config = dict(
    n_layer=12,
    d_model=64,
    n_head=2,
    n_kv_head=2,
    head_dim=32,
    d_mlp=192,
    vocab_size=8192,
    activation='gelu',
    norm='layernorm',
    norm_place='pre',
    norm_eps=1e-05,
    positions='rope',
    rope_base=10000.0,
    rope_fraction=0.25,
    qk_norm=False,
    attn_scale=0.177,
    bias='all',
    tie_embeddings=False,
    parallel_block=True,
    extras=['capped logits'],
    init='trunc',
    init_std_qkv=0.0747,
    init_std_o=0.0,
    init_std_up=0.0747,
    init_std_down=0.0,
    init_mimetic=0.7,
    optimizer='muon',
    lr=0.0108,
    beta1=0.95,
    weight_decay=0.026,
    lr_head=0.0124,
    grad_clip=1.0,
    warmup_steps=200,
    schedule='wsd',
    decay_fraction=1.0,
    decay_shape='linear',
    final_lr_fraction=0.1,
    batch_tokens=32768,
    seq_len=512,
    doc_mask=False,
    train_tokens=141000000,
    steps=4303,
    dataset='wikipedia_en',
)
Each number is 500 + 50 x the weight over its row's rms, rounded and kept within 0 to 999. Layers, rows and columns count from 0. Numbers have three digits each. The size before them is the row's rms in percent of the matrix's.

# layer 9 MLP up, 192x64, rms 0.239, rows 99-191, columns 0-63
100:499475513487487516504552426595462436512512508443536575565501544456525510547494521602409545530390572482431475352554425541479451525592553512485535488525479515516561548512490466503540411514490455
119:501495485497506469531508528477470495598510484412523383503476460540563578594472508505534564549444548516401535533544412469497521415439587533541447401517436546543540508516505547530500519438559408
089:588512549479510621454527560531495499496558376504467504440540579467464421452489453471409578546507516450512541489399413518471511529539499518552433481443521634520471509491493555468498520527472459
097:483430477453417457455540451533443473490572497514590536559524449473506551580447494454484579424494497563502424488461511446406417511498556512467503525559463572492503625572549570491484527418544482
116:411539581455434443460503432451423468520524565567458372503514483425549574482490512512573484500532450559456476485500519548480541427509501496602525459477525555440640527571493479485524547509477482
096:511520551500447479444565518532511568405508498521531491539604536531410495593465505493499539494469521600446467636478387461479490535451485544444535493401556493564493524452473419547460479473544456
103:605448551489529451501493529487564561422479537484563420543487531448481587542621497494456516468592513503504424588490511524405420452458590515463490466417543456505507424531493508433534531495499545
094:469447467550507512600491523450433487446412514483473576457537501471520507521558481515501475522552533532523565465381456525504488447572490461498509471519490367571439507499592484353457547557543548
091:451464494470485459491605514517566502557486557481537515475516527300548435414487350538505492558481485495533529493526504542386442490496501547521541534573467483519490534495439453483527448496528502
082:438486523475414466579549527563528458461519510511458484531586519491433565542549601506471456464410571520478476505481425463503522474515507549433554560410481572456552528520497494496413519354542444
098:519541468454498561531505429521536496492489593473515537507543512487537567415418577531466602597461479493572475456481445530452408535516522569482495451551448616535455511543570453472524434517415438
107:450481584416463496552550519524560470587526590530520401470483535449535459353479581493512570441504475554597525495440531473492517530523513484553537481368490521480487513486442490536473526472418480
096:478547514429505569512506502496536563537461469592630510505459486500495413521525511416452504541554518530436500496522530494457499500505471545452399579519564582507572453380524453567425414447466478
103:473518566519583459606560551508404460447502475487417576548590498490534475528563410519474479438500505479514399507556519456518483450527435551450436499415548509455464553520567489438546451483582477
102:533473504545602586558530418530527421459512511466460531515543585456539431454590558479422467518541531511548504526511561474514532499545453507526438469410383555489401472415546535467545475548463509
094:448481472461568474514444422551468477663448406540486537524553529440522469515463520494552457488458619566536465496561538566429488508478508423504553489526511484433559478482524498411503483441594521
095:553462575553513487459433501571489505527487497496513530522550481432454485535472503525611485581530570530421457404543503517495461465381538581391475400531494477556476425472561506569513560520441488
110:423478482477492470490500447527469630524468525563556596561596566438449512437521415536425467534497481531507458487508494486531437508579407486559498555347496456495482483544478452481532498562502473
102:561559477548500437567550490517515546510523429448503481490433415543550481551517572509557615542497470408473434514501467431463601465458483483487417488484465575515559497442554441599485510440419473
100:538431516511527464534581526494559348526541557445537464515471410509431512503543474508492513420524474491400471531480421513494544484501541557456574486578478437487598475450510489598582544537449468
118:488512521501578377441508531420528592478508574539488479440519586430422516510526501533557503430553506504575496421580514465478550421530497478581450466530470595481564451512427513523471508469414482
112:508569468477476510551465432544542502438511542515453494512490540516535540544542543498567518331479515503455524519511478501426544525502603560444434522563526473605507511521387445555468433446433426
092:469470531550538560538508572466506504435436560490447492511545393492494559555446548470520442506523504562467456603427476457484428528465393501583540573470440419470485625532564493474512499562501469
107:502461552444455474617533586479477477488447514602444481455508440449510548520515448534554578570398381435484556541509523500453513560389443456486503538549536526537535485575466531549471504463480521
090:536462410440539520492520513488464463468525498581462448472526486545486470519476375643457561481508468537527539507482531494517553579544514472504469586524497463495438557449497535453565414526602377
097:442527494568507457526509605559517442460448521447485502547575561441439480407537461499426556464432585554521486563467489577506471505501538552437475539448471536601525451455502396424536453560480515
107:448522558458515458424553397410493572464442454528479557491490547519445389503509627524478525535461469541576502481594577516509435489391527523500545543486548536500524488542476420568446479516479504
114:453474470487492504528419512408403539447424520472505567542464551515473453502558463495471534473442528506575560490456456568532492606491478395607488506474501576481469512446572500431537602484428558
083:454523385473578541526497494490436498476454516498422510542482563480378534442468610467484440447487538549487519519484610502526537499412524480460551543421505479510497520427580457514558567492428418
093:545500519491584475479509456486524474434434549585507610509445468562474529594531482533422504588495471489476516488564482510439535452406487530577390519463497437516496382533534477479526521610493444
104:584421500493535550474495527510526491521531612472487487519476442524481553641573492530564551432523492487531480491443505456526529468386505579557505499451432514599542470423540448457507400537434499
101:479406453476478486554580537565531550495512543399485447560662527532491503503511487500472403477462492424517482552459488389504508450547550490481522432448556459493479551472573538404479552498549523
097:475464530529451481553565429475475503490538448541488504502576463513421546544623546461590451553566443571462403494526503568448483387494531541483451543487582474438504485486541520488478569554459591
096:545395473531467502444431454505557564486571506452539557502475454583458496487524505552466437450422474483553590549491342612565429514529460515487464470534569537466524498548489511510560494547488457
102:526496462503512582502468514506460489459468468531561624573465579530597494475547529463467476510455483543529468453491446494423518450564464491490484478560471519388352477529485393471500470576534585
107:429536514411522511574517435499497562558463600511532462511453475528519468592441500460609459440490531492556583478523563457518506466501562481575390516372481531496476481506450547525415557488514457
107:428535517415543458471463543495565534514581534560499508429566538444577465417469475453460494416521453502541512520516595550445593511601443550505496492479520515453481454540567467468444448447391541
097:541464523399428531483495530462523516554536503389533391474546474578545554559553494514480513491590412448434491589481494488494439503551491483575588466501471564498455451586562574528531442474511467
091:599494460512601520484430460473441474482510502525462519499562479506480420512499511516497431459492455465521421567506587427501525583565551410470443384588513497570540460510562491474466526431494600
114:493519499533585461519508460512475521456476446495476549493516588415523516473498443513389557524536479485665471484485632464542496443482516446500411464434485466523515497406450564454531511467559572
098:554464559488428398466505536428588509512581498497530425503511462472515481526556581474480519499573473480421435493470467414464471518448503534563610473523492467408506556585518566549487547493384497
092:406435546477435466479498449497464458449555550627522530492567449542571468544465481527581565456422506482460492479501516517436514415601466573588473452449545532565525514543486414453443473520520507
098:492471526468444557486520551605486579487477502476483491499590584493542460494504448520612435461400464485465483413494512485459452606588581460492466570463517539569468458473525520451404511554475446
107:557445429454541503527429509513458487573444450518451493518468543520540485515410446517430534572531502510543489497539503572539452439473539435426474457367520559543574536604495509413612492530531484
104:510425568471548458530510521396586530512496533530520423424587544482461489435481428492501560561491519520479514456580467582464525337480510459530474480479537490426501574498499589453464501582507504
100:623476552532467480516448488496501529522538601449470577431499514517459522468535511425476592570499523417567457482483498449496642470459435502456513528408429471430577557519474489543481533454462523
096:398507575480467610527530469432574519484445563565453389542543500440466564488449549484507455449471476551547493499556510426400536468440466507569493580405475505529483464547505474458508513559457559
099:424525536494547514448516454520532543493434527556461420613570499437550487428444525604442520470515389476544537466446495464435544543536501597544490506511488514397489500497523560502485446517590413
082:583548515452492476517557518468538473546454545502500439425537489474485576626480540487537514481474482523396542545553400559456451465483527527468533533460491513475378565466452471535569495521561366
096:528513575477445504490641506524559538504421535431520580550522466500450469577560476486522559527484547510482479415467483437511507515400562574539611476539459478469423465499499486546400469471429544
099:467538619466537438498536479481515588427553501485463516601523514500476455538421549525526454594496518447557492449498618565505494444452528395519554437509417533482465471486414476500535567437510468
099:481492552462476460584446565481549535578515572516444467488415410546501565372471405509482407543489561493537464529499546519412485480461509480582542497478533481510513447508404466559508576529539565
088:441539440458532454513555489460546434513497529486451526535554485496503619353515558552574518485444408534490443490429418450515461459486529536456583482576529455509556562532497473473555534505407546
108:407480537518518511429411508512463543453460414504426603512502584547508475482499554532381507509353537530486444503495505505483550524517458553440467468539609572491490545525512529434530551537443520
103:467523538549509454469540498506507367468524560443577583529420591464452452568476473498522495569514463500479465594428517547511497508583405419496463549407573458460482465490546553542505481470441539
093:492468524462469455602497485598464507532437501459441512582441507414526472483508528631488497403549485569556422475440534485633583520557468476515553446451446539489513546505456472522484552488495536
105:420482473476501607481513436545506563503517549476490482478538562440515548516547462493474459430522473510527540463529497492456502522593540500571614518490394398574445564510483474504367411485554455
110:563538518438540539426557511422522493527467589570448547501494365441487529448480423530507451527547512498468421473535559541473474499553480454590548488416472460470488484530507596472461585564475419
101:567485498519528503504462513484606463552516534467526538474467486531572518564545566456540487463503494414455485498488531558521590497477522515454562415535374514542522516469539408531546522345388497
098:488377549513514465510499412548375540540460485448495550441484517503458527546495520535522513584508561433607489460468502423519440458471498511404561418539493473456515566571578533512483574488572484
098:427418471533594422444450477562439457483537576563530506558524542528512513467579473524381529539420475449556473501537462549543495448522451484576487468432524493448544555542485418412458475513573474
097:505491550478534576440575555475509483504475540500452539504493453436542542554493564525523398440440479432436484513557459481497465581606502580396552546520472488509453410559510437431580489552425491
104:440447442474530536439492360424389550492500489503518629529587533453463534547520476455487492602483458556547534511448465444474550511442497515517434430573525485518525578478512458490565515480556498
098:444510470495541527496499504530477480515559491483519534494583573473532510462438477597479482494488493558481435503390477399518618476573414462525427489525434566454562565471532560395511515514484614
102:441489512560527476481506456539523579495496443393567553512583631537531484596505551429600486472511446440515374499518428452616455534529444483457495469527479485491515481505515441485513460472499465
095:441484510496436483456540477416503501538599480566467475514535556527454512571502544469610474567412552466556519547583472516493477442526497466536499451550454492368422506468492369469513536539480569
106:496580512429600362511538537548505558540493584489494470477536521453434467558486508543482444508527461490521465513515497435539628562507524426433473525415468513493548483438462619517484537481435448
102:468495502522541514569425524489411532533525483416505438440629427554503466532424390586511489545431565523411471463458383530544476557472470527536554496471475499496554565489544502490559452522500506
121:486508413505566527535584470529480488459456465490533486581599538512493488498507518485461426536460575657435603525429492455543423540552521501393540511506506542448474499578465508438554492469515448
098:523445461476464583553418423582463409531515500481391577512534555509483503520596461533483515480493519546475534572394532511477446498452568441473502543528495497530510572405556540544500389546532479
096:580523547525461505461508541531563427499454501549450623443550481439548476487543535431568543428448547393483442489517504464469345517502566557505502531482464549504469502544510565579561441491490494
104:598500460527466513389536463534481536397480553486541461457529441426518565532620484548521577494541565511451409428561508535459498437495510542433588449544436499562522473493462510557571491478493515
108:488490456469506549494556413491515528620528595445542434453592485466425433441553488525483575541472466563452476539509465429466464480364586462547470523526498498493506459476548570493510476574469566
099:510463498578479509512498565512447462505540430552524381497534651515453494502516428534517522470487553553545444432448402575424528460502465462422509542418549563512469491449466460521542493451565558
097:483515510497534450546513493482506496573527539519397541514483465564473620523410495506511456440520520541486499491510507523417624449512434550534582465461527500468469451598529535472501348427431477
109:439565518486595501439550588486443546520430599486426521506479455478504542474481455604463458454443495562503471521421561530533483445498471447482385489482469601563556481465524523502460526572591493
083:475555541535521482521344495545478553499433467549474569562482500515557459585434525553550512491524543394457413422473494587485459572491597518433436546471511417462442506532533523505487512499526481
103:441568470530479466517449500412512527481445541504505471515476622431463414505455562565552437527513539598489453500451487615460486478405547546409462459401512528524526516523487553517576508446542537
105:393454464413525480504510474563448500433470477520511486529494629522517564569569563540443440392514508563540499536529518606428512444511504495493478445431455529540388513434550526463468499552505492
116:511461543450560438518561465499553517489607598461491417516555504445473480557406511424556598447432532415510526480553466476529447487512465615519469490449485553487498419601545501544504490497501446
097:493563595423478502506432440373631528480490589512493505466448458503485587433536523540482474508564506531539572460492502529352514491471521480490450477509478460475551565506442474487502578575489519
093:525474482599567492501469523461459503451440418412444516525441499527458555432557423521511514479522468610551502498456522578452486567562441547490522582458574507561579531568461460484558507410433516
093:516480517541528449525478460460518425565528577626490533470533469486553488518454459477483492539545540536414539421542460531476582416433498481534593461568504461558537521509418400534405425542488453
095:589467510487465416454488593496433562504527446522507539519555547491508411445387520573513600570516526486483551547425464465448525520503478567413487476545513485499467442582451524515409423490550454
097:514532458492492543476478505423506504503517526488566426561512560486478486482479537549439517488463367498565531504496542619430476522467486490554570432413528577599373448508421507487547523415486524
117:496483521456512525486506508493335509433506483574535624467469597493483430578547503497520435559373458504486476491443493511490511436483542475483572521403496555556499546530498499395496470526486550
097:389567569483489580441459585523502469458465397430482542516427595525404475424515479489513516536581491585525449450529509582526505483581532477445503499468473449529505569524568513503510447494512577
125:498431531455533500561506580477435494561506573529537489436450414492471521484448483458507494577578511492516465542448529491506449500358518649525425483488485439548517427573553592513514468452475527
098:501539543558541554497527524468470529449523347468497536506521531538531418446410490521488498549506504464571471508426468559554505567493425542476517524391485451456544507421497448506626440570504576
117:414489505405552522515500468440509477572475606498472401553502402502487485535540525523616540490557592458444473493431502508483463427488464550545574441437498458490550492530542541524407506484441575
076:464531497470442527508641544419469480517549493484575534480514464403505511515396478551449493473405492499570576513539521469460552514463457530504508511608452554473611559449485486404561473466534516
095:590464468451465564410445444441449532507582488584438508451460474448538607476556449489507555571532464569495521499514571616459537441395483524548570539512518524459477476472497471544449545516501551
091:520444524543528519441438455483493555453484531437508539440455406569497478449462431557486516479524422505474449410602493447563454500384477599514505506522540482530577544597550522570578459527487500
# layer 9 MLP down (transposed), 192x64, rms 0.0895, rows 99-191, columns 0-63
096:494533568597458513490500493537583397416427502465519532514551383471507493485458550454526525510580441460509482616475608462577560398398460462535467472497539505512536470515517480458499521533501503
120:570625460502492441564559435467447494531483490501424496539517450573511462603459571550479557459465489603472538531461475423456506416509468441546375496465461557481478484512528500568534512576468500
094:418509432620477356434470466467513590461469641480549466543480483516458577501483514511462481522448508573430474514544520526523496531533552477550450553533415433458477473555495479489574527496536520
100:539525482515433514466513525434549582530510443462351568445491582584528484415483598552515438512534528399479491577437477546510541483469474536529517509469496429538505428427507568514455461566517519
109:526475424516476533435463530506577546527535496559539481474478475520523472549499440523465440511549545625590469489462535451510469537511552490442550510538472499379421425406589565483462382514552513
087:518447526485483493512442451466493497481479477496486504454494428568604486399569431520464439453509494510540552379545586502529482419507558484513492568527444539419534426594569589468498508586536547
100:479457470472473451435495498487611489487486531573311547465480611465482515481524475544505496573522507493515551454534465446534470564548484590425522528547522454519488553503547465418508407561524465
099:467527546417494514401444458552538464532544465578453394563445571501476511492511501495471490588417494543503454546585516457522538502463472602523435475530536608478491529515445494602492411439476496
094:475587512455499572490493519458448483479533451504449464546399463604537544541496507491427555466520561487503515504503623538511424473558497513515460425544520427406613470565526509508493479483369514
083:520503459556507507538518458403525465553494522508556463467417431469521410440485580410439579450570494578530535385478530486579429535565539500517556491544507405558476465509507527475492519595456504
094:530486504541487536486506608536507489467525502529481526531385618436500522506504462530603510517486509509426468515513519542427622489431467458494411575502528452462489420440445460539471441476519625
101:466534506528442532558514530430622499582530488516416507534448439523531460418486619502369502479516486425495468525537524434532481453583634468414524495496494507474515504526491443503529550449485521
093:481515473569511417448506502511446458536489518399441458521550452489507527500560520584498541488462398453572492478541576531543471534495476461516577488523424385585427567581513525387520546554477494
109:509492406517418524444470524504503609530479508485585419494435536549437501483452609474510512495473509458521589514471542509524375511547587505576566498544490403559516497451496544477510434498406482
120:453538461469480429483469573530429576557520487542589443505459428583413483557487419520553534450423469479466483510452446531492433491505540479467536556523603429512606554558518429519471545496569486
090:521459538550494465461620494434428520478513596503542572501508569524473462468506483531451489538437427489478553492432451403495586407562466531482479569437473509581430477478504588480533448499527597
089:454512526527439528480563476535543519476650507530561436487503501530476439522494417428400575467370411564597464532519472530537426499517477449516487550504491513444523569515443502514579509522464489
116:556496544474524576504513463509497387460514469461445466464429524511513402571423495488464544479467574567539450559486528519514573425481560475477514451604592574508474549447457585523489486413432543
099:452525454504512497477522462468461580534476548548534510491517576584424478488502524545471466575418424512510636418487425507476603465489490444473547554423491450549426499566507436477562472580442531
107:525491460551621503529517569548520503422504480516552544528426420455498421568582455536481420454402440538457478574504405597447511478538559449437526506464483523454561514557467547534518506448510476
124:522483524458504449444443514554518519484443575470537440464489708482474576451543470510486412543457417456517518519508559507512452496601541466521481485554492552562581421480528470506447455485462497
101:435448420554469480452525570473581453510519458527480504489512569497526472452518477488489428603558570387470425521561515489537462482524430526419486515509513461399468639519539590474539540490538522
100:507526546429502526536396432455503492559556397535536451434471460589463476497542495566501551530506411505557497487582524435495523402579574454442504447498500589557500458453528558466421505563505515
096:502547457481505558557573552557547471487426520474496478426434420544463504522468466407509554532510570403586481577464450411589490543524484533562545418503450483425534507491420504551575487528514447
110:415593539584497511532528541593544512506477469456568615525565466417562558473454565393453461492525550459490495519460437525427488432440461492520526425490516555471491514498451437489464549510448580
103:563472515387520540434540409467499511503581496628429430455445488525526442588527558506587432574548397456480545496472500460500524474597458487512472497528544454516443516478525505523517461494579470
104:554465505504459567611530583568537419451500575501535448536430594512529577455498458499466449427511444582400486463498439495469446490524485486523450462558486430434514524438533532517503582457510582
135:524527473524527470441617447538603454553544402551479471474550482494446449501502528535492431576527431532506478559447508442485479375562472615462491472488497517518534513540459485527465398519598476
082:454487532507469457533454469512574495545515493502562568496493448483570434520540412508527530487458419478531476461564426537485513425654411536510420498550507523523495484552402532454438462502576604
076:539514477570494430559507465529474521463481409429418442579584668473526476513457544440483528532550583570516525439469471471502487528446458450442535517448581492541433529479518480507434548472560483
102:512524479500450549461552571551490604549524508504437515510390469603481523453537555494420542458462420489484530537440557398484507537504649427495534546490456525434474548460522443444535520502468464
092:431524546520556495446438464438417497464432377508509551497419575541520438558511508469543554470578468526536464532554521626523526517501455495530472580451451493530453537550484506516448408593523440
083:509533542535515457441472501455372521403531494422486519533527557491545483479491530554495542575495549583595546514517439490528457439525619432468448493471496511527561532506588473517427443420400487
086:528531522546553514555636544533376456505482489489422436504541555448498455458492557401547514507520505515475410476464599485445511519488519428578574540393504495525525474498500484497415529436543546
119:461540461511459458463434497455468467476557518522425449526471427555399507488477504471581526561550507512538499580506582486498394542481566430470535564487532524606549535468459583504461422574554410
082:422493541515565490464579537513387428475478475454528488448621556508584472493518579567447475519501467570535510512450405575473510469483420492407520458524510474621524476466536528457488449531552504
097:478545444502462427569515459461504543511438587503534529511447630491456491531432592548552552560517426590523516474481406484529501542537458456408494482483528539537504476480504413451588401470532467
101:388549527507456498457529513527632528445453564439526521509460442489543513484472501532551542463476520632445483487593442472507540494484486454536459459568461540447507458473509418409551474472582593
095:414500518529444498553553540543580555526500426518501466492412543532465541469547518437512541475548532518491500438466465596557460473405424552536564609426397486460458483506486522464559488567493405
113:528493462489468525513500522527462507478469531548559535490506464560451511465542511565486461457466528634400490503419479450463529550440500446467497554551455548418510598599569351505556475482546440
114:416471590515549498552517392553471430414498402504561513446489530434486477519473439489530549451531500504529517561460477527544599584477542482423498470458536475434553464484437500505598565480593539
091:486479404514483483550511498511594491536528581512529529510447465575418460483518527445432462493476613492494560594516560430577426580470483533456547449557419440456444518465516485488541515576449421
098:479580475537580522497574479407538465505487569537471497498492539524454472552454548481396498541513596584491468594537451543564521445472420522419472443512426532433459553557410449512558478444494495
117:369484574524499462439558512516541510441519577470520572547457535467479556437522529458531453456445493491436473579489514469511556551509525636514564510606465419440445453410506483503463525453543506
093:517503473432499480490553534566412483493448572526535506508435487506430369474513591469500461498476498567483507567425540483539536635470529469562510600516485371512469493495404477492551549537500500
100:431420534562382546543474412559558551559509582478600537539512460554477476513413461467516504587466476456499523507423429449451478456526606495570451501561538460512473509519443485456540498463520542
093:508539449357471499496453534496478506583523584489443498405557537562470544466416504560394499524436487521404535544511537398547471580544585516551538461492575516513485435502519484490488453534519485
088:494479446520452473575569590493457457444498502487586578420605547552453487469477523443513551439505602474508523552546478515485537477472522377433504478477458503497501496477539495460406526582415586
075:569521480502507571468468406509483551459496467472430411513522570507494433548488510545492542481562537657468508482448498406559490556492400540530470458488545614534450533486520501464485488480397567
104:559451511515530454538569483489498489531520552472506436526545430470430485512656480549442423572450473559527549477482454552551467537528369428434417508538447523441437480529475532534571516539540505
098:475445496577548496370535462587476430516491508485581552489404489559493507366492449439550563440515508415505467534526510494483455569489513499529521558455504468539566493434495588505482568587458502
098:436522445468490508541488522531532534517483540598509541519446368604519467497582480561520379512552519507430466514550486497421479583500460546552438462492475413436528434486461519536425541522550568
087:497404571493495596599474431524490516472509525431566586507438443490529423611438517470431516480518575535416522538486561552493450529497497522518441546434464504564464447479517512545495453433575438
130:597505437460498460569540438521478450495500525535630442500528465480485497498522475474600455467620470461521558478468523484511393473502512415543534570439380450548543479529525439528487477518584519
105:501598474512560474527460502542444629564489376562467505442567465602574539426565467484435463502481531498519574409463467523487462478487485559482565470527417555480493471536484457432484534521519455
091:400581536522544520502499527470514515518486527516536565410496623509504502521459498452471520507421518461528578514534429498472439481479614409425521436527573503506551549444554438376475439543512491
093:545513427482456382421451534448543515423473495551479518539533557615574403558518512519544504516480568548457445464459478580541490493468491461448435440461612528452530493485522515473561476581458544
102:516479547477530526522444672430517472610466466450479542484507538508481548588520500444582431421465456452441573519440462458540528516496469488542573513392455542506462505548453521575462464519501479
097:470381494509494534530551520487498529472496517521440493407455403488593415475511540523430485471502512547421505533430547551579526581474500533530527631493458440566572467456573454528452520447455540
100:498539462471541522491492593443576439482578419405484503587494542477539449545438468515535458425495561606467442545481501579499610491504475521507399518456505490410521486516472433569506499443533556
100:547516525510461578607555551441497517484480426413465516399442566519472445501366530515544471450524585601527510488441517485481470545517507466471494475550505510549463384461547566486558525519439535
090:563471447428530484528437389507531465508473472458506465508396646570437443505525454581510567525478474496524448469528529515448520506535546492508473539483543495634523546503551524471443447475584418
103:535500431496459460541506589513528445509501452589507392487495542453594473437488505489483537425501528540508563384570561592531448431538489446458558623491439454504500450503574533505500469503446526
093:501477528554544427454524448464462536506418417505422452508490460509493531506532492403568544483522503509606609512512550624536474536471594445502532531411525434500479517536479439522509571508448401
101:614459503415496487534493616500405397509510573561418403518445564484505470505530467583487525461522535523437604442468606559493461521471488490510441514457466506501502480565534541505475511488439489
099:605475499474576525560470557514481459426353487519506424511437485439557486489519444506498455434616387578483512449510438474475478565512444572505539553474516481515568505513505564515508569471520536
105:498465533464430487512471440501576577497500432487419554434457546554505469473598555478534546505498569509504592513441576567481395454519525470503436580501540405465529386560510461478483466564534480
099:519445485494505455451548473497424390504489424593393426580458571471496499470538516459426583568515493441472485519559616539481550524482546489533459499534528478568445561486488552588515458525485434
131:435472541523459487443445469458515490522500531468484558454444538487526561486492451569555591445471421344532431523557455577469601522517509478540505467469566504552490499412554548512433468569552564
109:490605578511561509478582515528463577461437434520610521479459432459535520473465536459466519468486505534603439477598384537535504481533482518485482496493466423466461411598463480447502552502454543
090:488507452482481535526506467489481607545473392486426421555477553551417500432447487592437555563442549501486431561504539557536505585525485461596483470539506546502487541511451483410519585412503474
098:450536459545431563506575558424453565526465404485478497451507497378517418563562455525449475491464501545485536517540425646541449508522544511554496434485511560585431521488563486519474489521483453
100:524465516431611490522394533550574557563506417470510461584498576578544492496502483486506505414493439497442482330558515489520461472465465556482504497496461520462493510561455519478482592469495576
099:382519475502532463485485436460445546421461596487518577526477418490542492515481590465459464554530503454525502599519558404601474568509559532515505477543461462509497486488498533409517493617424472
102:584556508463423529440468457474466500490551584565501529522502562497502513440582545549543521538450494430516551472601497385528475529516500453495448494426462489607544493518498408494384407543500497
099:539522542497564520511529369589424414547555510492576451460591657470494484540490499458477556490491509436528597469470407529446531465525530513489531453438510493511508441483483498432524547463455471
090:559475524424490577501653423502531469433572528501506445496514453523464517441468510477401442540565455557541515592448436400531407476573502549528535495559494540508533452489542449491505536510451472
106:563471544477528459478479474639420434507499451566567544443532402527514569450570473445420522479509451491549545533588447435467514485567556503549555516521482471551419436516548500447465474553450454
122:549524435578513498380506536446604477577537548457412510520528416485524406463488495496562493609491449509481497470447500433535454525493464433475494519492562522528611520604499492513474491431563463
121:461455482541517492548490548466502399512438468452520528518514711420512509451436454543457490486509548535545449502498509567491615473511545512417478461555537537564476518448443451517486528485431542
093:516574531420544463497513584555526494496456573456583442461541472506536567456499483523459511537493537626418554448569541457489476487523478455532423428528431442472582469489479567474406554503415461
101:492563532425386492456550503506491491546625566556546529427515558548501445473499557514489453558494576418464537545523513421557431432471450475450468466513413547476446452494608516478500471566510510
103:511505436540478524442467546547558485488463486534568517475525357428499528472550447519529443408548541454547516501565495628511389577571485462499485546599447514453465500451460519452470567508521470
095:456483566533553429503520458527432495420416533540525468489449491586482524511558452473389504403595479473557490492539473527501424564462566510514503515525538502466459574455596563450544509596428451
096:506481448452518455507517559501605513536495492559497540463473414542516411559552494499513492486508564547408494471583514420610430472534435495442433564614400515471512456508539548513436437518527474
137:436489461595481472501500473545689530520464482445400450600522446431581554435482472517476527499572556509472501499563482553516538581456474517490418474510477435416515516462513476506504545497474502
101:633460444521474491550531409546476582512492580587487437519580509495541536548519563546487430501479509424477476559474517418501487465421384525508443440514504575481495490582498441467552537462464461
122:424440538558526462466433445536409500461441621464559546562481431473526458452441532516560504467503585501493418582495403562537533508460509551568454482466507544521545539457546508389501502539528533
106:490411496451507418462454527522451453538565596541589509554473565490396521563588458466507507524482487555437489540515570420506470523486539438517441555569465549511456552522505433437486584406469512
113:447512498503543563535448540546426552435413546475440453491403385541484436476543523528545468484593451551486493540480532602538418576508448511472478540411470455506531483523499541457551514547604512
084:512524391558455488481521492485475465456444483492528432516545465539483439558400471528580467471474426596632396519447452524517539482468541495540520552601550534475451495547466573499581533450473503
084:583450449553471588392478486530514542464448480487590560481548392419488579532465450436492504597483561535525506457424492556538461475496565472459591536453548460488549525470461426513453555513515508
089:480525466475464528560606516456493536465546500557547525472486558509504549508427577487510488485527445520489531608450484517414356415530502448518584424430537522611453424520500556509502471446487466